config.toml
num_attention_heads = 4
intermediate_size = 320
rope_theta = 10000.0
rope_fraction = 1.0
qk_norm = true
bias = "none"
tie_word_embeddings = false
init = "normal"
optimizer = "adamw"
learning_rate = 0.00308
weight_decay = 0.069
max_grad_norm = 1.0
warmup_steps = 583
schedule = "wsd"
max_steps = 5924
Each number is 50 + 10 x the weight over its row's rms, rounded and kept within 0 to 99. Layers, rows and columns count from 0. The size before them is the row's rms in percent of the matrix's.

# v: layer 6 attention value, 128x128, rms 0.162, rows 126-127, columns 0-127
# o: layer 6 attention output (transposed), 128x128, rms 0.163, rows 126-127, columns 0-127
# gate: layer 6 MLP gate, 320x128, rms 0.184, rows 0-6, columns 0-127
# up: layer 6 MLP up, 320x128, rms 0.179, rows 0-6, columns 0-127
# down: layer 6 MLP down (transposed), 320x128, rms 0.178, rows 0-6, columns 0-127
v126 104:54 43 62 21 47 58 47 57 57 29 49 43 67 50 50 56 57 58 45 39 46 30 53 55 33 78 41 51 45 53 55 38 58 29 44 42 52 36 53 36 43 40 64 67 49 66 44 36 51 46 63 51 56 57 43 39 48 38 55 51 64 44 46 54 55 41 56 58 55 43 51 52 43 41 38 45 51 35 68 44 53 51 59 49 60 49 66 33 48 68 38 61 55 52 56 50 36 48 56 47 43 66 62 51 44 52 56 43 57 49 40 44 61 63 54 63 50 48 48 66 44 64 49 58 36 54 30 29
o126 109:57 50 50 58 34 44 42 50 59 59 61 51 38 49 55 51 72 46 46 54 31 33 59 33 62 56 54 47 49 53 59 66 72 38 46 53 41 64 51 57 47 52 49 52 55 39 39 50 49 47 46 53 48 44 43 54 51 52 46 56 55 54 41 34 57 46 51 45 50 56 66 53 40 32 58 50 34 58 45 33 46 51 50 44 57 38 42 64 22 43 64 65 57 53 46 56 55 64 34 50 52 53 58 39 45 56 46 46 67 53 07 51 48 70 43 48 51 50 47 45 45 45 48 48 48 79 67 52
v127 088:41 70 67 55 19 55 41 54 59 43 50 46 56 53 53 55 53 53 68 64 45 38 42 47 47 46 43 49 63 41 42 44 51 43 61 39 29 63 53 57 42 35 55 47 33 81 57 50 55 62 66 46 37 50 58 57 70 22 48 48 47 42 52 51 41 45 50 50 39 70 65 74 53 56 39 34 52 43 64 53 52 45 45 48 40 44 44 51 53 45 46 65 49 61 72 47 60 62 50 43 56 44 52 32 45 46 45 48 55 54 53 51 50 50 47 44 59 46 47 59 34 38 43 39 58 51 54 44
o127 084:46 54 63 46 40 58 51 41 67 52 46 65 36 52 56 67 43 56 38 61 38 59 61 49 52 68 46 66 44 51 41 45 59 61 51 58 55 73 39 52 50 60 47 45 36 56 47 55 46 52 51 43 62 35 46 54 28 69 48 39 67 46 56 59 52 42 37 58 39 50 68 63 56 37 35 40 57 40 57 32 25 58 53 51 44 50 35 48 42 37 43 66 42 52 46 56 40 61 49 55 64 60 39 39 61 59 47 51 48 62 46 51 57 49 67 59 65 56 51 63 57 39 41 40 32 51 45 32
gate0 098:49 40 25 46 34 38 37 45 37 62 49 61 53 50 50 51 54 43 48 48 51 40 47 44 29 66 42 55 51 33 53 27 42 44 54 47 42 53 48 46 67 37 57 45 42 55 40 42 58 44 57 58 54 59 54 32 62 50 65 47 60 64 51 52 47 64 52 51 39 64 58 46 70 47 50 35 33 55 41 59 51 51 33 38 52 55 73 60 53 59 46 45 57 53 59 57 50 56 71 52 54 46 30 52 53 81 47 56 65 57 28 55 46 48 40 52 52 49 43 58 28 44 49 60 47 55 54 63
up0 093:51 40 47 48 74 56 46 52 41 47 47 64 56 31 48 56 35 32 45 41 48 69 50 36 68 55 53 39 52 53 57 34 29 47 42 39 51 44 54 58 46 54 64 51 57 49 60 28 32 48 37 55 63 46 38 44 32 49 47 60 57 58 37 51 39 46 65 49 44 50 45 48 66 48 52 43 50 52 56 42 44 37 42 66 53 48 59 51 43 69 48 57 56 45 43 64 63 35 47 39 39 52 65 53 59 32 37 47 39 53 50 64 39 56 54 60 46 53 58 57 64 46 38 45 65 23 51 68
down0 094:50 71 41 65 51 42 53 54 37 46 39 49 60 50 51 51 57 37 52 40 33 64 71 54 55 45 55 43 52 33 48 60 42 42 54 56 42 67 49 67 49 47 33 71 48 59 54 45 45 50 46 43 42 65 53 43 42 37 49 49 68 49 42 55 46 42 48 25 40 52 56 56 57 38 61 67 39 63 41 55 55 38 44 25 34 52 53 49 55 63 42 54 54 36 42 56 38 58 46 53 73 38 54 62 71 36 53 59 56 39 34 48 47 39 51 59 36 56 41 38 64 41 42 50 48 50 37 45
gate1 095:54 40 50 32 50 77 62 52 48 39 64 52 59 51 65 53 49 46 44 44 60 47 54 50 47 12 65 53 52 59 51 46 47 54 56 39 58 30 41 42 43 37 39 50 46 51 57 40 60 28 44 49 55 66 54 34 30 43 50 50 48 57 48 42 38 33 48 44 60 51 51 54 39 72 34 56 48 53 57 54 66 53 45 52 48 56 65 47 54 51 43 55 38 74 45 60 47 58 61 57 53 60 38 50 55 59 40 37 56 55 50 43 26 40 56 36 46 53 53 38 48 70 44 57 61 42 58 44
up1 098:42 49 63 48 32 47 62 31 46 47 55 52 49 41 30 55 41 75 57 41 64 48 48 38 44 57 44 45 54 44 66 59 50 48 44 62 60 56 57 62 57 41 45 42 50 53 63 37 40 39 49 71 52 49 61 70 59 41 45 40 60 51 38 41 63 39 62 48 60 49 64 42 51 27 46 49 34 54 52 35 55 33 49 42 60 49 53 42 46 45 43 47 35 27 51 49 54 33 50 50 40 43 67 46 60 61 54 43 58 47 48 70 41 57 60 56 70 51 42 53 53 42 62 50 38 59 63 69
down1 098:45 64 44 58 62 35 44 74 51 48 54 47 67 54 35 65 49 60 34 50 49 64 63 65 35 48 55 38 40 39 31 45 52 69 46 69 58 47 52 64 45 51 64 49 48 45 31 48 32 38 40 55 52 46 59 47 62 36 59 40 51 54 53 44 52 64 50 61 44 46 59 67 53 46 52 65 55 54 37 52 52 54 35 43 49 42 51 40 58 51 54 50 48 43 61 27 54 47 47 61 46 41 50 52 61 54 54 60 48 37 87 51 60 57 61 47 54 54 40 55 48 64 52 58 32 64 59 55
gate2 106:52 52 37 40 44 43 33 66 41 36 61 65 38 47 49 61 46 55 42 64 45 49 57 44 33 64 44 54 52 43 67 64 49 44 71 49 47 44 46 58 59 38 52 55 56 38 34 54 52 43 63 48 57 62 28 53 51 44 40 53 48 49 53 42 42 58 49 60 35 55 64 55 40 35 37 46 63 35 54 27 51 62 41 38 35 46 63 60 47 52 53 44 50 53 59 59 42 43 62 61 67 57 48 61 51 63 28 42 48 69 45 21 49 62 54 46 51 61 50 66 62 53 62 49 59 52 52 60
up2 107:42 52 59 60 50 40 36 45 53 51 47 58 41 53 47 51 41 41 49 65 63 54 59 51 59 45 50 51 59 67 54 48 85 61 70 54 52 54 40 47 83 45 48 52 45 59 56 48 64 61 41 69 59 53 52 42 53 49 40 57 58 70 50 51 47 28 47 46 56 40 48 46 64 54 60 45 23 53 43 43 59 44 62 55 54 50 58 46 47 66 39 45 58 43 35 45 30 55 65 51 59 45 59 57 51 43 46 64 47 55 48 52 38 48 56 53 62 53 60 37 26 35 66 44 68 49 49 56
down2 107:66 84 63 49 48 71 53 37 61 38 54 76 47 49 44 44 65 40 52 53 61 43 49 74 46 60 38 47 42 50 48 43 53 52 52 47 55 65 55 41 51 69 38 55 57 49 65 54 52 62 57 47 49 49 42 44 43 59 15 58 53 57 69 28 35 44 65 42 52 65 37 44 50 50 61 36 58 55 46 42 60 38 56 64 50 54 51 56 56 43 39 53 40 64 56 44 50 58 50 62 51 45 46 55 46 50 52 49 34 55 34 52 45 59 60 50 46 57 45 68 44 48 50 45 62 56 57 48
gate3 103:45 38 44 34 26 47 54 52 44 46 36 51 47 63 64 60 50 46 47 58 45 42 42 51 59 55 46 63 63 43 51 41 40 51 57 59 40 35 42 39 50 42 64 47 44 64 33 51 41 48 58 58 53 39 39 43 51 50 45 55 45 64 40 54 54 50 61 32 50 67 48 47 45 59 46 38 49 59 41 55 44 48 45 48 59 56 71 41 38 74 58 50 27 81 31 53 66 58 49 55 45 29 46 50 56 60 59 66 49 51 30 66 45 61 45 39 54 41 55 52 37 33 41 61 59 43 47 40
up3 103:44 38 61 37 41 48 50 50 25 46 42 54 43 39 57 42 47 65 30 54 74 35 68 57 43 55 56 38 61 65 49 39 40 60 64 34 64 50 44 49 43 59 58 32 58 45 53 32 53 48 49 32 52 61 44 54 51 51 39 58 60 55 59 48 44 41 31 49 63 49 46 49 46 48 54 67 77 42 48 51 57 57 58 55 70 29 48 56 57 54 45 47 52 57 65 51 40 71 64 59 61 53 51 37 57 42 32 47 48 54 42 51 58 50 35 37 58 52 50 48 58 48 47 35 47 64 46 53
down3 102:50 45 48 53 60 51 48 46 50 37 41 48 39 56 55 47 48 43 43 54 49 45 67 33 50 58 66 51 51 72 48 63 34 31 74 43 42 40 41 41 55 58 46 37 52 59 50 46 42 33 76 63 45 55 33 73 54 55 41 58 39 54 49 55 55 44 27 64 47 57 50 47 38 61 53 50 58 49 53 41 43 84 45 66 49 44 56 51 44 29 44 41 51 51 47 36 58 49 40 35 39 50 66 43 46 50 54 49 34 60 47 56 51 66 54 49 49 44 55 38 55 56 57 37 34 61 51 59
gate4 095:46 44 43 58 46 50 54 50 50 50 57 39 34 55 26 50 44 61 64 58 53 70 62 40 54 45 50 39 44 50 43 45 57 38 62 52 51 46 26 62 68 51 41 61 44 43 49 54 36 26 49 57 65 63 37 54 55 51 48 30 48 46 39 47 33 60 54 39 66 62 45 57 51 64 40 66 49 57 39 41 57 55 53 44 63 32 47 60 44 53 41 50 54 61 49 42 59 51 42 41 52 25 56 65 63 58 48 48 56 54 44 29 57 64 43 42 59 48 52 61 53 54 80 58 38 49 40 51
up4 094:63 60 31 41 63 49 49 39 41 58 33 43 38 70 56 39 68 50 60 72 45 54 42 45 47 54 46 39 61 62 49 57 47 51 34 40 46 43 45 55 47 44 43 58 57 57 62 40 51 46 29 47 45 34 44 55 37 54 40 64 45 41 58 58 53 50 32 19 54 21 54 51 52 51 44 49 49 43 40 44 43 63 44 64 52 43 42 32 47 58 60 36 46 50 53 49 59 61 53 69 52 54 23 41 48 51 72 56 46 53 40 57 60 44 47 48 63 39 63 44 49 63 46 43 49 56 56 55
down4 089:43 49 65 40 49 51 19 45 58 46 51 64 50 38 27 51 39 52 52 63 60 25 51 34 45 55 59 50 58 68 64 59 56 44 52 49 40 51 52 56 44 41 54 46 40 51 57 46 50 51 63 32 47 48 56 59 52 53 37 51 64 49 46 53 51 52 53 61 56 42 55 65 53 71 61 45 56 68 33 39 49 54 37 56 33 50 58 46 53 60 60 59 60 41 36 37 49 39 47 59 47 35 51 47 58 45 49 46 37 58 52 57 69 43 57 52 53 54 67 30 39 31 63 69 43 47 48 71
gate5 101:42 49 44 54 37 56 41 48 49 69 42 46 64 56 68 67 57 47 46 56 42 71 57 49 44 42 49 50 51 47 62 46 53 42 50 58 44 38 47 52 54 51 50 59 59 55 42 29 35 49 34 62 43 60 48 65 32 54 55 53 43 42 57 66 68 57 58 28 38 65 46 59 54 49 53 60 61 53 55 37 40 41 51 26 51 59 46 63 33 60 62 48 51 54 45 63 62 70 68 43 45 45 44 37 35 66 70 52 41 50 41 63 51 33 50 56 48 61 47 55 55 38 26 53 42 53 45 48
up5 096:43 53 50 50 52 59 52 42 46 38 48 64 54 26 47 57 30 48 56 54 64 62 42 41 31 37 46 73 59 56 54 65 45 43 56 64 57 55 46 48 54 46 49 55 50 43 57 43 23 61 44 49 60 47 53 62 66 56 38 40 60 50 58 64 36 58 67 51 46 49 53 47 59 60 50 58 48 51 34 51 50 42 32 48 57 75 47 65 51 58 54 52 54 72 62 40 55 45 59 49 60 48 68 55 55 50 55 43 53 14 50 61 38 39 28 58 56 42 42 49 56 48 60 57 49 51 54 53
down5 100:55 62 29 52 46 64 37 59 53 44 51 37 59 62 62 50 47 57 31 51 54 50 43 70 63 42 36 49 47 42 65 54 49 45 51 39 57 53 42 31 65 51 49 49 52 59 47 48 53 54 38 51 54 51 37 34 30 65 30 55 35 52 42 44 59 49 38 58 58 57 40 56 60 37 42 51 50 40 71 32 62 42 79 27 46 52 48 53 61 45 47 50 58 49 63 62 55 48 57 39 30 65 49 40 59 45 30 46 40 70 46 53 45 51 60 57 49 56 55 59 53 57 55 56 51 61 54 48
gate6 101:54 43 51 44 63 51 49 50 34 44 41 62 70 52 38 47 52 62 50 30 55 58 63 38 35 29 40 42 56 52 36 62 55 50 53 48 48 64 47 52 50 48 41 51 49 45 58 48 67 30 47 73 44 49 53 31 42 48 46 50 51 67 37 56 60 66 37 48 57 47 65 38 53 58 46 47 50 50 55 50 44 58 43 37 53 60 64 48 43 43 54 53 66 63 58 44 44 78 79 56 50 48 54 53 23 47 46 70 34 49 43 49 41 56 45 57 57 68 60 55 55 49 39 51 62 57 55 49
up6 094:40 48 52 68 59 46 56 28 50 42 59 45 49 49 61 61 50 64 57 45 58 60 58 38 45 65 36 46 56 50 36 51 33 62 42 64 48 53 59 64 74 37 50 65 46 58 67 35 59 56 44 38 44 41 50 56 39 33 46 51 46 44 48 43 38 41 41 56 61 42 56 64 55 53 56 55 41 28 32 40 50 41 65 56 60 68 34 39 49 41 63 54 51 55 47 53 51 39 49 51 54 57 50 50 54 64 30 34 54 48 64 59 51 21 49 40 39 36 53 55 50 54 54 50 35 59 41 38
down6 098:66 41 51 52 50 54 60 44 42 49 56 62 37 41 53 53 54 54 53 52 48 33 49 52 50 51 63 47 40 60 46 58 45 25 48 45 46 25 47 58 53 57 66 57 63 43 68 33 46 38 59 51 47 48 44 57 57 43 79 44 51 41 50 42 60 50 52 62 37 70 48 43 53 36 36 62 55 56 30 56 46 43 41 20 47 45 36 41 42 32 53 50 39 65 39 35 52 70 54 60 66 54 59 47 35 52 48 55 46 55 71 39 57 50 51 48 40 53 48 59 43 60 50 60 57 50 59 37